config.yaml
n_layer: 15
d_model: 384
n_head: 4
n_kv_head: 4
head_dim: 96
d_mlp: 1152
vocab_size: 4263
activation: "geglu"
norm: "rmsnorm"
norm_place: "peri"
norm_eps: 1e-05
positions: "rope"
rope_base: 10000.0
rope_fraction: 1.0
qk_norm: false
attn_scale: 0.102
bias: "none"
tie_embeddings: true
parallel_block: false
extras: ["capped logits"]
init: "trunc"
init_std_qkv: 0.0247
init_std_o: 0.0045
init_std_up: 0.0247
init_std_down: 0.0026
init_out_by_depth: true
init_mimetic: 0.7
optimizer: "soap_variant"
lr: 0.00314
beta1: 0.95
beta2: 0.95
weight_decay: 0.14
lr_head: 0.0177
grad_clip: 1.0
warmup_steps: 200
schedule: "wsd"
decay_fraction: 0.873
decay_shape: "linear"
final_lr_fraction: 0.0
batch_tokens: 262144
seq_len: 1024
doc_mask: false
train_tokens: 1301000000
steps: 4963
dataset: "wikipedia_en"
Each number is 500 + 50 x the weight over its row's rms, rounded and kept within 0 to 999. Layers, rows and columns count from 0. Numbers have three digits each. The size before them is the row's rms in percent of the matrix's.

# up: layer 11 MLP up, 1152x384, rms 0.102, rows 402-436, columns 128-255
# down: layer 11 MLP down (transposed), 1152x384, rms 0.0975, rows 402-436, columns 128-255
# gate: layer 11 MLP gate, 1152x384, rms 0.0941, rows 403-437, columns 128-255
up402 101:420531488476530414502542509462474477516508442491583452476579404636495513554533526439467489484606490530497427510497560515471509502483441530448497495373564481542531512518578510528459486507464465448578487450520544530515533442462450519443497481521545450450464482442517521556378508586480451564452485554528544502454460585507497517507526455433530492554413564549490457416511536593505444429514
down402 095:501481496591485458544422486525574530558499526474514482482491522480542450441492522614567579561449541483453535502531536531531455600542534461509488447484427476468460522532490450515511551567587504496487477455536497509537422628521526545509576542379497407524500485528413473376522448483434547524490438468485474459440498518390454504530566509535468531519601553596544445513490489510450514467534
gate403 096:501496546502495520468417458471521526450504463511572421496520542484470393504531501449415569571610592479541491472437539420567497443557485500459417428542448596455547499376550486519505473489428506421556480494531505533579470412478474459498537600546529443516517500522456498440503503537546384506464507604468441498555529499474561574565529509528581561526432547532518500413466389477486517495464
up403 099:465514469547518406487527492509503494387486434544459431428438452531500528507545435506512468522514445569504585455471479535526466586601470496541528523532566542574490466474561535457565614626538535599501564544519480548501558552521411557441419543517507470495565542474444600493404573539543525445471547559511524527546446438547457551409518423439554570498494473470428526405534422484460454495505
down403 102:467473544503504504446590490465594454576541533525554497449459582512459540499453558497487451533520412478594487523440512461449568502414545424540563504471562535487522451383491500528468564442468582527468517407580510505605510459541502467477489494461494450445475437524413359546496424445538545508520491595514528448502444540593548544543489516636518557513439474609458498506545519510563500480504
gate404 103:508464585467431538469532591509531505554548498536361436466495416467557541514446478486408531548421501545573447555498621541393509522458484590611519557542456555508516419605454512482538449532495474525532467458519471429509503473479539474564540549442558468475566483437553455526510530482537508505511498516437426519435485545458473505483486485390496530457557547507486482418551512549500381489529
up404 098:496431550484474437493448585472513562442577564583406477588554570549495512549540505410532458538587416464512411471485487464436503423491368517632538557490545512434555506564456546529555510523629491437490461454537447553505561561477490427477532575540491532434528476525403484476473543459498564494571498552535570482435461577551488534492536469574545402446488410422429421451477625517506526488518
down404 094:514444419479506536397523581517437493472478523536517588579470509467549473532536527499538431535529501510389585570516460551495483530476409438472529385486530427519503542524507510455493497442457447508623613552467502465521539478511465594480485471430453554566474524505478496455552460472563483489519469448494524421577479485423469462491574504599510448477556457554522498471470461532549523469545
gate405 105:497549468436453457531517518513428514437495567573549400492508402523531401492542500536395427395521561403632489524530461453482526475459507472493463522538330498493553501461433515538467549517522508515570600477435503472452600474509488578533512522510554392499498495516561484513535526507543500475510529485486421439461439546495486470510482494400499443547484666452440503535552471389453502441480
up405 102:477549487433416425478503547533455521457471597395478461541528541481536464435475455472502587492496541430567488461524483509484497528491554466520503510570469438456516463540453405428477512544597477522488515525504387556598501526428532560459431543577557579461519548547456431495558478506580432480501518579425548487495547532535463444514453526407481479514475563542452452536544537447484455513455
down405 105:508561562487489503517481473617475449510424597387532536514494542523448435532479580411512492433565449486500545504477500558454431509440418505528428436538492395520550575544437483472537461532543461627470611456532471551482442447514494470480560514525440507467473517468479497417532492568528442486520492524492494454528378524557520408486480494404495524526554544492432519558456462464532449603573
gate406 101:420463472436480516457417418505492488486422457488511537565565600466416449520451458491498407462533497496449500531428442576514495582567492549512611492483515478473474545452507519550519544458469368497550535524523453580491530419426445619483511519488543541500502513533462390491438448530513544404572515472492520473556485517589523530601440490487578506535502413495455486525517528540452495388396
up406 101:552539543536516550535543545523530501474488526582392481504531536437507438497482487446487543441491545452576482467459482423427476488531448533482518547509479466450484476613454555428541631493431583320403448572463537518524458523473467573459572441473450561489550522494436536472517407559503459554485523524546548531537564477517498560511628465528451369555500507539473541480495447498540497501514
down406 104:465553518458514576527438441471490608527472479503497552494507528492520414514493368558468415539500514541541461558494485603498552517486547501536559450398496528429434430507515594511562507447421451456435543504542481465541586450489371563460551443530420576477465475540438492549514557544479587535475485481481501547495482459417574481508566504490545474508473513567490495564464473610634460436505
gate407 106:567429461492524523540547578409451449501455467493483580447497505485587427408529542451484485525510583376407526511509476550536470511514484433496493559514497395519479441430533598479483570494526464487497484438470498499565487426446532422475512537399535534448579556596489368517509539526473583512582545489473511488557530561489540522451582562474454485486459491570530439456451515487546471535626
up407 105:559468489472432498478560497578491466449485501593478467563472577568490538491513550508492517496440477484450468461467501504543450518471455544467512561491453549505533481502484494583427454595506510465514485474470547462470458427451507535460572457560415433388491487504446507539444447467471427461369527509475507520534487478584516511537454450432531461516509512392446507415421635546457475543602
down407 104:461509448422458425489473454441469507482444550518487384503497565515526476432482484565542452471576455476611468484513435421507359450470585512556594380480544543483419518538569465483521500417429575536503454506466568487628469590501523559505449469527469488516491522472592536484538492491425507574493479408459463521508398530590496542520547440529560465620526474495516523414562442539493536460589
gate408 091:550475546455476498588484549500506419531546519459509487548513488534463612422496530528537443549522460462405415555427362517498524428430534451549571551566491439453463496608444592571448451509388480482512493541507559515619524451466546427469555472487476521483545509519520479462488596511510561491438476467579573459490552522530522529455578517581549586415544510500482491515479441499493437492390
up408 110:455488415457620444498490459554497512464512479568444533499484449562539535474586563579545502471480463480444502536490455579468485517530484450475473561481501533524480424503491518577486449497458458558537434500497500499548567402521438489521511519572503535444418449534422616459504504401441452476470443546588487448554463489577416492466473453626604478492531532507516437487509515530570428485532
down408 104:473513515386529511497450445490480503536480478480506473525473557512476563487505512490463523521374568474447518450486466469419421400512505439480513555424449544517528544577475571517472449449453512523466579533498511460493470499492500416440489506516499505558500514558497502557506457429445447522551539518479519458555482545498504434539473548564585488549522464464464505568461542525491459466478
gate409 103:445580411520457466489450421496436468437511522528546491459418484489518401556520465447509495521509627431547569536473464536418472485472558478466618550485523504435531481470462521439518408499520494519516523479499499420487529452400419466536442514513529512492520537500499489508527423516414550546533478500609540485466517371566480552486481447459448376522513575466509564558525505459447488471454
up409 096:634561531566522471436470506454507556403396512392501590544514519391594535507558505520394405459510529534506602536515445401529548580507540578453509447524449502493475510608603411566585475579501568521514411448404424498512464489519557481530430441560456533448462415554454495612528402468475522401533471383516443471560450470609557557508466634472553576496532430490503435488516534511586479450452
down409 099:518493537666474450505411578415383471466470473470555511555529473441464508537555496468492386497606450500479478440522506554445486505549599504517446545479495551521488455483529424487490565629532499512539454432560469456479413515512481458373480560523517489516496529559514504536572533500505418545527482535614511446515513504337472536551431524511378404517543618462452450574502544490499513574491
gate410 104:507489551455456356500532508441447466477559469528527503354464554426477440475530443536507480477417489502515589548423457554557517480531566512482589486467601535460520436463470463412561584604463447451531492552500525465510596486475482462524471474591511439496566461445528533522504460423452515548431527457560456541524433546460522612500495408483555469478420536479502525483465486493463536480408
up410 099:452536487480588631555434545468419510496470477547631448550545503569511480567511489499493546582444523469454480456521560476503531552437523539464442520524461516450486596469521465471590558444537493490524527506489529499478514502424503578522510561465450505474405543490472546555468565508536520446504453484461512508533540420444428454481393487521424470356361504467471475514471429460459495564488
down410 100:461436489516430530540518431524446469485480409488556423451473507449461401630467526460504503582455521558535443554482458525447537499501545552466508489465485489596515564535591517560542425561563379487449535609551568486477525497470446476474575529462487507477453486518498510656484522473518540443500576452473536537433598491499483403550396463534541416448453510463467452579507552513390484461478
gate411 099:413557407514512636553418495531514494476462505426509383491476545576502547456523489529430535498451527463517473473483540516457542497521474481490560515505498469488515510528550461576492532482471524521614496530519493577461467475387527555521557518598540494538488568519436484435386566436492496489476474509585506487408401427477508537554507490396530483602495580464515420583436477507456597544520
up411 104:472452525503550617512447438534440468513486547608557418500436507522410452439502463527476568502614572527579525468492574485409592508488449446531512559508511444530500519568528481492469495458522514495448468444489509528514393454507493521462487421472465460466439514497459545469480446480461460455456550539537500476481659405498400469469541442478484566394495489518518529491465513559554395525469
down411 098:455482520440451534576526498459475544525423473380452569525498458526504508434521465511489488460489456614461495536504489432556458483544416543473470516509562528439508608445492566488461632464488436532559518542524525515466419464518500532448524492566545472488539616541451514456400472509492510438514582429407504465470494432531528522603544368491510529507518503465539433569424530513445530552531
gate412 109:493622449432582521510543565499493451483490511489457465494527530513568475503516551572514479462461600481420527466518531540451517474512487456459491525533447502522504578585520492393480541488360522480477486496439432559500566586487448464483518497515427420431497454416511501478541593472461438506508486556536394454438552510536489550538526540497434476479505503543431463456474465454457572503554
up412 107:529541469577519537529526393559479588597459565504575493551591476454489410509461440517512541479486410467459552471494480390475519527575504496432455441553516564483567516510517430526439529474491512476509493490410526448462449494475410584465483456464445515518472515502577431534589513515520586493480586621474600501416485496595542438519488464516420524498511467539524540474554381484524603456472
down412 099:480511429549463497421557535558505552512417535464556445494485443557536541421459500491546566514519505532515452531565458518446434584509542453539458483485495525449568465550456494478455521476497586435476474619467542576437453516402513420451553484590407539474541531535511545466520520494483515471478506548529586486406546497493565431488584514572546460470484457525497487412455502484439540472553
gate413 095:507441553409501475450497447494606560471494435519445460449571436559571527497369513473580461497487467458462457357426446482476566533463482396454532389490442501512503527528421462467482446566503455515520518489444447569515540466472407536533463443425505524545484456566471491456516555542499574447578498387509519473519370427503552523492488504486457483486473367462587530475609536589545470539502
up413 103:417554384539533582464523515478529545527502384586483589462482446561612495464455509510468508537459482422535539477499485590593577531517429533494528563507444599492501498545535511525562493546454471529479537499464538511529451541500498519460403531480502464512521506479485618628475550479450511548540452499467469504465535539502440571536492558471542530556555476489508533513444520464514506483554
down413 103:562508512485506597518518469479510518453554482521535503417500474515459454428453425409463491480477561472456511526477550505488526449478466546459559503439446607547367500545490497519443523481570570459453549580558429551502519517423469453460464552459397452558559469676560484510395456559529467478479542471502436401540473467502523573438503486513505542562585488497589465420498504509461508467460
gate414 100:469442540426553552396535533531511530534498501498491473492488476442487563446463498477600546423540551482517493502430509540508532510513535444388550373539528571490575388470589500480481584442431502461499456552572473531529525553521662445533493499467489464517531593518514409521465524518497512509633481480479443499543480496488509493471448491473604557592423524522562477615455480451571563378505
up414 098:518521468457476468393509445494445502458549597432433509556364389441483495554546521514518460532460605452466536415501487602512523600438424513425514447478486493446542467481517595430573334553487509502450523459414431524479525485491508562546456520493481612510582447479508480440522574496496585470540443494409479452549532440519464558492509519500514551513534500496473461518555540465392506428487
down414 098:443479444500496516483459569498542611567504517593492451569434476533565510400448471484516439491529471516516443553544539484595491568559398525464471499586542542492442489472609606494452492522528432529501477578553529488472513506470515493474492428527508403597539537569455447561520430508481509543620508487407504487609523473469541528496410498573505559500497432498494474570506570538504579455492
gate415 101:471537512419471519493601578558418494543594482459444577580530547518358478496467469540456527517470483497510515563437418488478534626523501533621568514543572506509427478433486498518459495506508446515503544576520609492571550545475488482452575598488487565454519519523428445478534505450490444437526500486493434528474531514459485415518539481397422428532575420499522495488474506570375515545481
up415 099:448441463464546486443581448523480457485458513478525524522466424478519414494430540442481530429453461402478563458489582439515414448539484483425479467439565497536508504533489428537509531587514528484459486483479413515461411515480484470435435439561576517469461365524544578466596475558496352480558499520441541498505519523484592401583527466483489550500496539565415448542498548592546441455448
down415 104:495491507431508482437548420490514486471603434481506547441405576566635569527479537431464451566559519470535447521417398441484433521493498511479464328432500452591508535472473504530482559471552491442480487440467501524585580517535469548478391431363579502569471577491517464531466498494572515574498492477497482425494534376559516507494496576512544411548508514423517555465553566585656525518487
gate416 100:539463499486540552499444547486534485572607497513547478549556500466416475555673476501480575437566520447500517521478461522482564563526434544503502447554523528585518507559476601438423479590475443409544524508493461440525547466561476337532456459369477518493404527473425373540463406427565497576433474491502485514522426549508430398433463452446505510579545524530431586493452577530450542488411
up416 096:511461493450478507451497395488499529395448545490476349578465490546469455391508470447515496549561560474490546492505506438559480506527471551477529454431483519463413545444425472487535469510478492368539539419480523453479471454482596480466476473488521475500455528507416494518519549536446568499570475430503531446517426479445436540480451527423476537495462532497389468419619459442493432520429
down416 097:481413426462504467497461511530440569442552441465514572485524485492521527540490522454490481475547529534410532465445494646393499429539425439471457510539457520433500555554504493550465516460524556457486401478566526447439460431438603561544533553457531521480567480496483595465475488426424406496519415517487430521466471494404457498515475451422527474448459473374510542620511488478556451491503
gate417 097:513544510467584567461508509358450533541434391530478596454503546554548441533513527516488538538457475474556444531508593511463426452469525560503474508506503553449511390558414553496503506541432454490463485408497527426546357570532511437474508423579533533515581432484458477515522462445520563508511401381469504553507575643402575476487500471400468451440441560482422537475552498487599481516455
up417 098:514501582506442551495453498511500503538512487465551518512487499571553518553494440459440455531476546512516438423414506506531582548485424451530529431512521525405564462511375571490467525547523510492476598479476483507505602577532577451489489538426493447531440538569600460523449444545361536468518518433526480570514506542469505535485464518446480533472618434494544500514502510516445463576541
down417 102:518446448463520469498500580420490515629493444467512460502540477440390531524524541471517488448492533515492526474474524548514561532472512438459434473504431389522514432543539487546592468459438535580521408546523503457450427398526506395399604528462556454433534494439445538588496456492484534496538496504428470498384560539497505517540467465460530492490448550600508502565415482579464453573559
gate418 101:537540551453418483527428566608532512545563600488594405481516569476452460654479524428527469505534457424550521532550494536382473470560520414472465451504403494574507536487480507529451485529454558522506598523523514472385432566400556515488468469616496492387472473421520538536451470532484393542499541495541576605499523511490603602501603385480524485436472447448463509506486540507489454522460
up418 102:563417530464440586469519505542476484432460482614468516485466484561500514473487527413487581464612586416488484551557502472580530502511429541472503650532483516533572466520568545527379505469435538504499483496502474444520428561532554426552539544439462547507467488486490560472539573525542420488510453484451495541529527447523414537532482454410489500457489437590480511538406509551570533496549
down418 104:577565471475630474576467552552491515497539500485445593428544450487493439464586527558527553523454586471483578519501562506500541543559530460492530517504585400538564466547497455453508464523512471453508502455465517470568509489529488568518574514531477438479497531475481492527528534504480534565450585534541471551498575408529431563478530497463516507426478478582544543538586530453516527484573
gate419 102:527556499402413582524453530532476486500464493416473537443537481558464524461444440467502512444516501574417598549511491450481471473479517533464480455535480573468428518535428517511524388490502533583441467486564481455532519540604507578387493429448547506625485566458448431453522682513471545523441411564528496531473492530574487474473464546479496507544476553406387493567438520449474544544395
up419 098:511461497519477536508519499462526410451515499549459474504573577560530515516502510436425490444545517500538461575432572511512541504442460493524597504530530552504509392482464515515502596377506406476465500400559472485555493562383495518490532546534425508583523597471495431544560504508488547409487468501578420555442474479500513560485548542548460448579464466490428477445585488555536567460481
down419 097:576432540477622499556482495448508583517573512487487523485478504487524530467493377531463391423507529521519592479492484445426451539398487479486539498552476382527577452516532495524493559422550436446510482498497509592506509500415481501559570430528554572502564548534543469435522458542464402573529491394552429509573506476515498557465400511499380582528523500495623538439495416549487400457457
gate420 102:576484539471454490431455480479484403538485496553517525519403576431474588531470492477501538512498490515508519526505563502482535528450432516490591496521459455485449513437455482405547510463495514443502440405509567441452500432463507497512434576439458512510435433490530461487468399494486544441502442532529503611526574485477459458491487530498557464419502487453490498625489488432537545522436
up420 101:522461515529475625442497479511460511605488482592513557497319477467449486531508545494503522477491474581575426521625514514515487512471460528530539421524445388566539462426529507429526511484505518444472563459506530415476463502537438464449434509492464465437490512553512518483475483568528414495509460500408493563512605471444435443475438561433496414449479583513470550514471608522449523599439
down420 096:530561524461536450577466426539500619544525590454574437508527459546543420394539464498461599522431497562474514463590439533430564526423488477390466446612501506625487509531478461461438492464463513487599493563511390513486529444555406512489501521554500498511583508479498444579601528503586499547446573451507516429516442504501537542610515391451548567493460539482517445581530440468504451459467
gate421 106:577498410390455533502489416437480530506597509505473517515508564512478542528525479473393550514528508526479699476487550507384485499503447568527491477522433500438502423390529508545478523489492551471557561527490591515537445497478551514478484573589520555480469536446427483529526520512569526507549510456536462549481456507475419482443552479479441470503425460493530464476428516464521485527528
up421 100:487453456453456507537500416472524551427449565423460537551466465528528432573503517529527498552459484555498553470460505491426592517491472485408443502570457543512500508557492423536480537481501461389494478465428503473489488538551499460525518458507565505532486491500444543423534518459531467538487455514567426467536547510452440479536372488460461454450471440484450417476453623580451485551567
down421 100:450571500572523475460460571462515481473497529403486470458585500459455536595503577556605538607520469424560446544453483550565487503566481500495467442473467515547563468503478513534480478428617481547443525420558512537522534502561457526579506423484521533527467446441557436577553512462586517493513491474594559368519417594436503485468530515465544561488503446499473491523444544528450507485508
gate422 098:489433453525519431523451463453486528383393489576466503464510605540542463471589475520546528544477443508462500556551633512512482499469480485515533477513625472509480436553483487443495475467502582487569581507367547534579396442491627486657462488477512491458505562582546542569473458541514460455476513436534522475470456493544471536364504523549437500481504430520444559578469494412437538577412
up422 095:521476526458511573529543521476525454502513522440497455475432439563553572499463536533530451437557551577544545548448493552521376567577515427518403442470474510489526534510418452481492476502567508477535514519466568515397556524352520533482410443531560466560406458462399548455526434454421499619497449490478479517478479453538469606482500469579440511515556533519503564505486541494561490464493
down422 093:494507520539515449509499494502422535510450514547557496490541499487422551472446527459577413364534554416484508475468498545589512486450517504474497542566498563553569627434523459504500470483507608576485527481551443490449588517580488491482533417602474544525412499543496497628532380496543523500535538629482559463527507473499512398501603391507501525505555434513430491441549471509558420489469
gate423 095:515511541490461500553455514458482506548549505453448576516533518511564554493566528477575553472456503499503487572489479473398528458506464453483568522503473524568484554578568617476493467581487520378593526466512505485489522594540558469503433555431485434489452401555556514516491553475587495499504596446518467440578469475489493524505575436492508406421514562569544503504521516446392390547568
up423 097:545576557503489406498470472488566511525549494455445418460541527539442506509484543574525579422536525489544494545504480418539429550465548464482526431537578534662496488596533478455463531554453562443464467559497562486529520424548553449504514573413495526564477499538510513490389433507538399517504545509538426469495553565514462510494432574491538602595478472513579469463533584396369441515412
down423 097:370526480487486421523461507538420526477547485504518519556500500541462525544538524524581590535531515476427506568472503486390484547546512498554448501538477485413468449516533593459479499458439523556486484572454507554493513509464471501493600505477569527418552525545508454535468442492551449504419502529475506461465500444477396481464377543573452472497491538478406475453472517333596493590541
gate424 102:475545513413393572487492629486497497532491549524433416495524497453519501550444519529526492522512508521479500611494477495525529513464431529483480444397502390495488493474507514491543559468511451506505434551420546450377462574443479534547537456549502449566478442569502595557528553577415546550540544522360660555529534428557508478524566530551483426475487530495541528442532510502549498539573
up424 096:550526481485453507539489524436602503553588519520447476457544505555399548508431395465503580547430577408517510480500512399481544469444447527467528431539606460484388551506503477468510478456552521475585493482465499490468454482491476545510528525538499486555496588440540500528427548458443502515467516500494458507506478554546518541415504487474593529505422541432536559478523448506415520540534
down424 101:531528478479463485396575583461641544492475509482591519415586473540384475487452625503497541472532449560408461522529462545470514557473505477478468470470512543616465453540436465505443490482516346526516462496425467455468489424471512548485497528465490516479506364457515524440545429492420594579469479440560525428447494453537513527462356492477470512498456446455556448510416500505457479605551
gate425 102:613510440547563391603493549551597477466466474581541465366547479561510486486458526491544546475446518540444449515517467523514469522407497528520419487551508524449583569428463556513518439474634533502547470515386448531451613439573456468489537509548474470483646422491442473490495432510558543564432544607545497508488570423487594388434519486512463526553406485493557535480606468517498570538469
up425 096:500510480514527452491605534432481557432556430448528488490513489446526491374540489477483520423477482533502555469519549443452529490469453504476511484525484458447512460478603527486498511532467461492585478504527440514577552498410543555444522516470490511467454469495446505490568409433439479566543387569569523427523514533528519498532597467568512506554527494564478557423423568462489495595497
down425 099:531389443516536534424615456546449498528538515493503477377549506518621517468488500427619485438545400424491629531551530426548505566442411478590485554499406471581591510539508434460489517408475456499410531519436444485521438538493544484464498500473473411546461462489399549491490434565532455551479582449463472511431596397472501518568530538488435508524544468563517466527526470602537450462566
gate426 099:581527564413401436487581486497539469484516407502484471493455506531444498488536528572590490569560522535537513561491504387432511522491557441453512477489576487550567552534498535566595508449455434532538379519568563564458485495481548492482537487467481513491469522455405518463546562517538502448536448402411500573455359396490476501500556579483454439493508528489539434431492490383496483567545
up426 097:437533491417538500504568533489639508517539465513560485475505578396542455554481483575537465403460402497529468439498410515483482484473539429535581463490586470412518500539642480539538432495495498554553440525568437513482507423422481480514479397508451446548537510501404527489508489456530482451414502534446541548477524555518479490506515515514456492471474492519465562441465471399483516544532
down426 095:490489525496545474588461501479486463543494432532503529504497574595482558555452522512401480520453557532463436496545598526583546467452542587492514401536416432463473505544490426462465428466484506511451521407463392475621477495497489442557474495494500436559513517473543526557438498491552447567492458493504506415545543514539543554469480502504513492501477559499532585575579462590477542425498
gate427 102:449488477571578498484504484495555440494449404492432531525420501440541565520466467578537423396521497517501511518524484568550517423534483496576446457457446444519544494486542527415518530528534512501473492533556519580439502441415459503442507450492508543537458480496430519542473510496399564457521504413551550424486501463521532486530508450467462448493505498448341526438478463461515470500522
up427 102:521438502466453441592501533504480472564507526405435486459499422507530455420570579548442494470443440456461480526480371480612580474511497526554526400414475458496501510456526476511540513451464580467519460483420457431444568481495515460564541533452548508495547490442516497521496556401569533513521476562562381556581416468398603571515523544454499432524440474542445424457539494593475504450500
down427 102:496443618525505509547506517524563520570557405393563514516516478435578463476429415461490515560479471456555507436445457456429487517499439485446532503439514407484514496465499508528493455439481522441538493566529563547511579522493570557484427470501548439503512448482424457442438530530466491463591429436506512525503551475531474432467412429488478447511483516506458534500541538545463568464510
gate428 103:493501609444509550422486546520463452469523400477459590391428549563499533345493517550472548473557423450549525502509446527448505419454476540503548579399421437534499562487538595511452586471586528584597511471497550500456529538380581564449520466534442472561563438534556558403492475545500477427505475474533513477551456511554448553588566565533457519547569462528435546490507477475530500438534
up428 092:494490523471502477448448516480516408561477499502464431490465559565602521568487444552485461514509416479558548512575449431537448519551384397479480488505449547484456403510481546501404451446491498564401504509532487586497520480487482515444570531524501429509531492426450567523464476496499446550495468496489508491440586625471437542467542500534544543552498485507501431515474450558519453536598
down428 096:490576491429545447523517488522516433484522510501490458541503474542505487504534572432499541530510619422470534535568521544469444451570582528581642574410474404533576499412504584534562497523538513546619521502452440468555542495463558487628530486481547521518551438475476521516470477512485526529568456454507521470470526475550444563451542533438385586500553506592604534463455456479488547479450
gate429 092:439464549416547516565550515450575530407544466587460500460555515519525527590444548534528540544441517529494522508459583471478452568478531506534537581474508504557564426506498475475490461428500432525432520437555551494532483547430403500551505542601516511558513538571489501429476575482519456465523447418547463470600534490590509498482549644429461365557517498454530528464365480563489530552597
up429 099:509467525516438569533383424512483465598509534477490485531523469461499558397483401486423506523484544477503540414519459497543447541575469557491517466437425514559519500505482510443518445576504465572606481505483558466418498413574479455449455523516506418502508459512494452438549525500513440458512519522500395558571501438569573488485494425589560489533493462415495521476530611482569513410478
down429 091:490494530502555543505433519531500483516498481588547487499481528596471532505417511538466558515428424549493508469550533479497607481505533501462569502518493571462541538476435459549431479477478462522517439449486506492583475538481544493513442512518499546510527560554513486449467485503550447428451496474484430515571565506605530441529483497410547451462499522551501462424507576542593494505556
gate430 100:541457414461512563532536525553445613502514584522510575563456491451480562455588552509479576525511480486435471461512594453504465539400524459541547513506534504486511526419493598441487539484540428523440550505503493483442550491481542485522528517487534517516444448514512506502535526463506563463549472477423572452492408438507486476515491385452397565474528401506419541489625480499487478515453
up430 106:456388421530566544624492531524500546522482515532507428519575473444458553533504467366483543597467541457440523569493453504554487440445416479521586542572532512459500621369493474485443440475538515539580601571476560473434393465450496531458474494523578500421467531452460414454520463525407539468537495576481540487515462510395547493517539423454472534451457452559562453577499527492498467513491
down430 102:504467492588518562492522419477502453486417474538492482448535562514551536534467433557502391387420513538488484405495455523480500401494442543469492532480444525434557491479501519468497511471463474474414507449506361447450490547542462493444484468452442410553523461569589529452555537486487604505570541486460503551497627477527407527525577544507399492534490504438492527560451552503440529452373
gate431 102:558485516488552520498452499628525585478520494417403527463522436493585548547474510448428458562526577595436536485562472547384492429491440622532524455448425520506487586439501482438498508349510473503463457638411535500388497542579484489516542454588465525466537572538558433549554551551567516495520431588498478417448512539530489537548440507522529523475539546580536481520516513441493446513548
up431 102:505477577423472491434518499469538496457589432480470499482497525468438511512559519490521523409549503508582529572459497422516428402482430500451488553475480568477503553365539520515496522536501522468475496489556515476458469453428479396552460598540494526550634484540439498480513554551485481527495551459486464466472439485497469555536538512485397454513502488479552456456478539525450455533497
down431 100:504493528478432496474573423435534463559470459583534594396524527528472564579437467475475467395475587443482480500451576500503520486496496532548421508481545560509507432446420495505525542474508480492390466570489415514474424539510533512448515538554476411482466428539596504568479473427469437459559503526515617544452517443449558526502574545521422448370571515489468623421517448519447467543473
gate432 098:503533541459533471575468499582553494464610487434500459536451495513524474561473551548484517540517528489572582597529654444502487583450526559557559476537494491488432582583531502437567572439595500468496513561543483413422472436418455412527547512395518482451520489570526563549517514348448480503478348523497544561531414546476508476502484530448537559472489474542480572521423477534452452510435
up432 100:473556568502520513461621455401560579424528448465511442513460510502586514505538562488476411541485491495459536498496487539495494606467493466522387514460551443539584428507441532452513486484530472520491520492492517505487452558581543510591425485564434492515469565440487427547592564540463561455550478523532500414544527537513509529532472532481387561468412507549599511500435517451391456533475
down432 101:538478417477525515515536503508547501499436511570485507580483454497458405573549452531529425596442468442455429509522552502405481501531614538520587586555503549445452475518515515488442513529493515427545480406512557473502510436393658526487601474484500504436527598596467524448425486613481421516499575522559555480467484490530517520510490481562530408547548510506534466465471495595507537465452
gate433 100:470482580464457462550474465472434582531528494441484496503456548523514514446578506559456459460435545466504564536493483539481523518412444536552490433542448514543487446519440471420595481557461518492566537495388473562559465478466485586543398470450503432504461572491369463510522381489538573524495494483469525507570377366573437533485587537473498534516429491430575482402461414507500515598576
up433 097:450504431529470516560511478540441511433458527486481573549544529504538427513538506510410560464417556522505492428478490489608452452544546481570536518581428472472413462493429528586457531512471391466425513560449483419422516579459498535581418488534506479566520459477527552474501495432470518544500452479514378513411545488545447393434535511487459589497548513460489457447504479427453517490433
down433 103:553572483539458520502464501554428454552366402510472473435497526513512531476529490569478515605490442471459546562492545420498453508527482572467547451541453504433520469500463488465516547476505487489584589491403444485529454484555522508495564507500418522580523495425517533424448473492458414486536464472522491574524519474499530543553549490449508502509439472486488460539478544501507513525471
gate434 101:485457438514514430452535498533442398536461513502615496563460515432456512518512500516503590407498524509481485460575538573440518430491459527460603520455558432525573535468519537644536544556494549516522418469447470498537464469467543480494526526602518506497560531498353434436497572369546599451475525484451374442513523507440492554557534425399506516574462541446493359487516555529505553485471
up434 099:547590541499523505557518466573474546534520497477525513516533507445551479403408430553422477513565596544468577520548504478564529473488552436492457536565474470503510522524438473470467588435511487436433545516568502528528543551431549455465481485535518439524495572481586452653579536426505473595471538550509502444482544564489444499487383454540518461481459485532583496670569477481514439570543
down434 104:462516563559439520462461546514456534504476493383449519521556494492514492508488474499536438493572453470504476426566457547505500498488526489496540578485501538455504499471573459527477538387451475525493431569511547498402500484470558529504538461476480470438643487515481492478501428505510579587563497421577478399487439442594481592460583471470554476498399520474465530604431514504507529509499
gate435 091:453546536431536525539529577558454508534524486472489495484459437456453490462381542477477462459512480512487422547476521518435525410435547544477472476506397545426388550596501484567560477595460509544511585489548541464411455548462537451494441584547553438547475376531592549551442499435435477465512557433493529491486558430471614505531394502527491443482516556451514551513452542483558453394479
up435 093:433493445477414533508539495491525499519495549510514438519464531492531558569484506405539523521506455525517437486554579460506548591552521517468571476579539520532406529535548450494538458460472437465552457497528610495542594534492562519434474458420431455398572500546535485476546518457517523552481539462459492482572466512597459468535344473542530547491457558492472468519525454550559459539526
down435 095:539461475466437480535494422460492504455468510436547513451491466543452417505461586483498452527438437500493498412520449583520409472466469446567486506483506494493475544496459519441474497465608545549459557549498333474399502480463560552447539498556517462519536523399524512536533457419473586539523506482538447588532567597579437550410568550482389507560525443550516550550502511458509463537416
gate436 099:477530442514532587527389391497428539487497440539553515591480542568498484607516472486503425435564480425542463490554548567543535516425519542534505453400500521421424453443440484469500499559449458500533562506424458586512601520454455485542426493457484472566538473512550545531498538508457503495568522395428499615611536536352441408508515494438456473464486445554500480550522597530407516562495
up436 098:485596595512518424552486535418482458466425406433411605402524534522580461537423549485502466505543420616504521500506571453553517524451555488587438388559504506468452421499453465594475493497491563456505452586406474470465451493474499496470398558500474575542454495594509459446491529448472482487553437515585522528478471496471448493532467534413496459472441446518544596524515487526531528439461
down436 103:518495522515537498541484467521546517530510567487425432438470565519503461462478515522521516424561609454525478523520458529483522471402538532491487546522529485459395522470436452423465455498428432463502506550466500549555566568469497527512482537455529585564496505459535398491464528542516600514548511415357510536500476535514518374531499516512562402563401501554452502427500520483569476553541
gate437 101:423464519527495528496506503446491450449519479464453384517545432519484576498541508493538436451524454512492537535545467433496492486511472547570550545574507506526590522519430481490490551550526467549540451513543509511513471374507510502558515506452404488397471449527617505539546540461509427484571511492422476521518493498428430525568527544419459571508431551535549484524583543571553479480524